config.toml
hidden_size = 96
hidden_act = "swiglu"
norm = "rmsnorm"
positions = "rope"
qk_norm = false
tie_word_embeddings = true
init = "normal"
init_std_qkv = 0.0634
init_std_down = 0.0
optimizer = "adamw"
lr_mult_o = 1.13
beta2 = 0.99
Each number is 200 + 20 x the weight over its row's rms, rounded and kept within 0 to 999. Layers, rows and columns count from 0. The size before them is the row's rms in percent of the matrix's.

# layer 9 attention query, 96x96, rms 0.164, rows 18-21,50-53,82-85, columns 0-95
086,205,201,204,196,202,178,216,196,200,199,199,200,239,212,199,233,196,242,226,144,192,178,177,244,205,201,228,183,219,173,206,203,196,245,219,219,232,187,212,181,228,218,179,197,189,214,230,189,200,206,182,187,213,194,213,213,184,229,237,201,175,187,187,184,227,202,187,200,216,198,192,213,198,192,233,210,215,168,206,209,204,201,172,186,187,210,155,205,178,224,211,159,206,237,203,223
115,219,203,234,189,191,198,213,170,187,192,181,169,177,225,191,218,226,170,216,162,163,183,187,173,188,204,228,187,214,216,201,181,172,200,201,191,205,187,194,174,199,204,210,170,198,180,210,194,175,213,202,240,171,231,218,204,196,227,221,195,160,191,191,186,156,172,189,225,183,167,214,195,167,180,221,220,202,216,176,222,220,192,194,201,173,214,181,168,186,200,232,199,222,211,218,196
101,204,206,216,189,186,164,169,201,208,181,210,174,217,196,189,218,193,236,199,203,210,185,216,198,221,223,202,202,172,198,219,200,159,231,183,222,235,193,252,202,235,197,186,215,201,181,202,212,221,210,200,188,171,164,204,231,158,194,177,178,239,216,225,208,227,183,179,193,213,218,197,187,222,192,193,154,210,184,211,189,218,168,192,170,197,193,205,221,206,195,202,183,230,232,212,212
126,198,163,214,197,201,202,211,226,213,198,179,182,195,180,220,175,221,189,197,232,184,232,231,156,198,217,196,199,201,195,205,189,175,207,188,240,207,214,205,230,188,226,189,212,239,211,197,177,198,218,189,215,188,229,174,176,180,172,214,165,203,206,242,154,158,222,204,194,180,217,213,186,200,231,183,206,181,222,172,194,210,207,196,178,180,218,229,231,183,200,210,208,199,171,180,188
105,180,195,182,175,235,166,178,214,185,178,162,183,202,173,178,162,193,221,186,188,189,197,201,232,180,192,210,207,185,184,206,213,163,259,223,222,246,187,230,184,236,177,208,200,181,183,203,192,207,229,198,194,193,188,223,223,205,222,220,206,174,185,168,188,219,192,178,203,192,191,226,225,185,197,241,195,181,207,193,199,200,192,180,207,193,185,176,215,193,231,194,225,198,183,202,198
105,219,198,218,205,208,200,225,188,175,173,208,180,152,222,196,201,222,193,202,204,152,196,201,184,215,170,261,194,223,222,215,196,168,231,228,213,213,211,203,192,171,188,227,183,198,185,196,188,174,194,204,239,203,221,212,178,199,233,224,184,185,203,184,180,163,188,200,229,177,191,237,193,188,204,193,212,192,191,164,217,211,189,181,193,185,226,190,163,174,205,212,204,193,218,214,206
095,213,206,193,203,191,173,165,182,193,162,219,179,210,180,193,221,206,222,215,179,209,201,206,164,196,219,212,207,194,209,200,195,182,202,199,221,202,202,247,190,211,190,206,201,200,221,192,198,233,218,213,186,143,175,202,237,151,175,207,177,228,223,222,199,209,176,195,181,189,237,226,184,224,191,189,193,224,158,220,208,207,185,196,176,220,188,196,200,224,185,184,194,249,206,185,225
121,197,182,227,199,197,194,196,207,227,187,173,196,204,189,237,169,222,194,195,209,199,232,227,165,191,211,213,213,211,186,212,204,181,229,189,222,215,229,210,224,205,219,185,203,223,208,218,180,189,208,204,193,217,228,182,185,169,180,202,156,215,212,247,175,178,194,212,185,193,227,212,182,182,236,178,205,210,207,150,191,184,206,193,166,168,221,224,217,168,181,201,217,207,172,179,173
084,228,180,189,204,202,215,217,213,188,190,185,176,203,238,187,259,196,207,199,146,201,203,204,206,203,197,211,183,206,145,216,178,198,207,189,219,201,177,190,183,172,196,162,177,198,195,220,195,215,203,222,181,194,225,216,164,184,182,247,212,194,183,175,206,221,187,226,197,197,206,201,209,163,177,215,218,204,168,209,229,226,228,205,185,187,221,184,194,209,205,227,163,198,209,216,214
082,219,193,214,201,183,190,233,189,191,189,194,176,171,234,174,210,202,199,205,208,190,199,235,203,180,195,221,179,176,188,204,167,181,211,224,233,216,195,209,190,191,190,259,165,195,178,192,212,210,176,181,223,213,239,214,196,193,171,209,221,200,173,197,183,147,187,187,213,216,173,214,190,178,192,208,212,210,181,189,216,219,180,183,213,180,235,183,152,190,203,214,217,194,224,226,216
078,225,179,203,216,176,174,220,206,211,191,170,192,249,184,155,215,185,216,183,179,185,200,198,161,183,195,190,200,205,193,200,198,191,241,211,211,184,213,208,204,250,200,178,210,216,195,220,214,230,198,206,186,154,176,209,228,170,171,221,199,196,186,168,216,226,179,187,183,217,200,186,194,224,198,208,209,195,206,217,220,213,207,181,200,157,212,192,245,206,227,223,179,229,200,218,197
066,204,192,218,175,222,177,193,221,215,185,184,230,210,192,190,207,216,183,156,212,212,221,191,180,196,208,184,213,186,196,213,188,195,213,177,236,198,239,199,214,199,202,212,223,218,194,198,213,221,221,199,210,217,198,193,213,187,196,189,192,233,214,238,213,178,192,202,193,191,235,193,186,229,202,200,211,179,237,200,190,178,178,197,188,178,167,261,223,213,211,230,209,187,144,206,145
# layer 9 attention key, 32x96, rms 0.155, rows 18-20, columns 0-95
090,212,162,200,194,228,206,213,197,213,198,204,190,203,190,173,194,218,160,204,224,182,207,222,209,192,235,205,214,221,222,181,239,181,195,216,220,199,201,157,227,229,187,253,157,191,233,211,195,242,209,205,220,166,206,209,215,212,201,186,178,204,173,210,158,183,188,199,208,224,183,199,241,173,215,201,198,208,219,203,196,207,182,186,215,170,189,192,201,186,203,197,175,213,198,161,187
104,183,208,228,204,179,184,221,209,211,194,200,162,209,205,174,219,241,137,203,206,196,190,208,210,192,181,203,215,186,193,198,158,197,211,208,199,238,175,186,223,182,197,197,167,233,183,157,198,180,210,175,225,193,247,213,167,193,199,202,187,186,198,219,179,190,205,186,219,182,204,239,189,168,213,167,187,209,213,184,193,224,176,183,191,198,228,215,198,199,160,220,208,196,195,190,195
099,226,203,201,231,221,178,196,192,201,186,167,208,185,228,152,178,202,221,216,209,207,224,221,186,185,235,212,181,199,207,184,205,210,218,198,137,148,211,216,217,211,181,240,209,206,211,200,232,220,186,168,235,191,163,174,200,209,161,198,190,208,214,217,181,196,156,167,211,190,199,219,228,199,189,230,183,192,195,206,208,192,199,197,191,193,195,198,199,196,174,209,208,211,191,185,210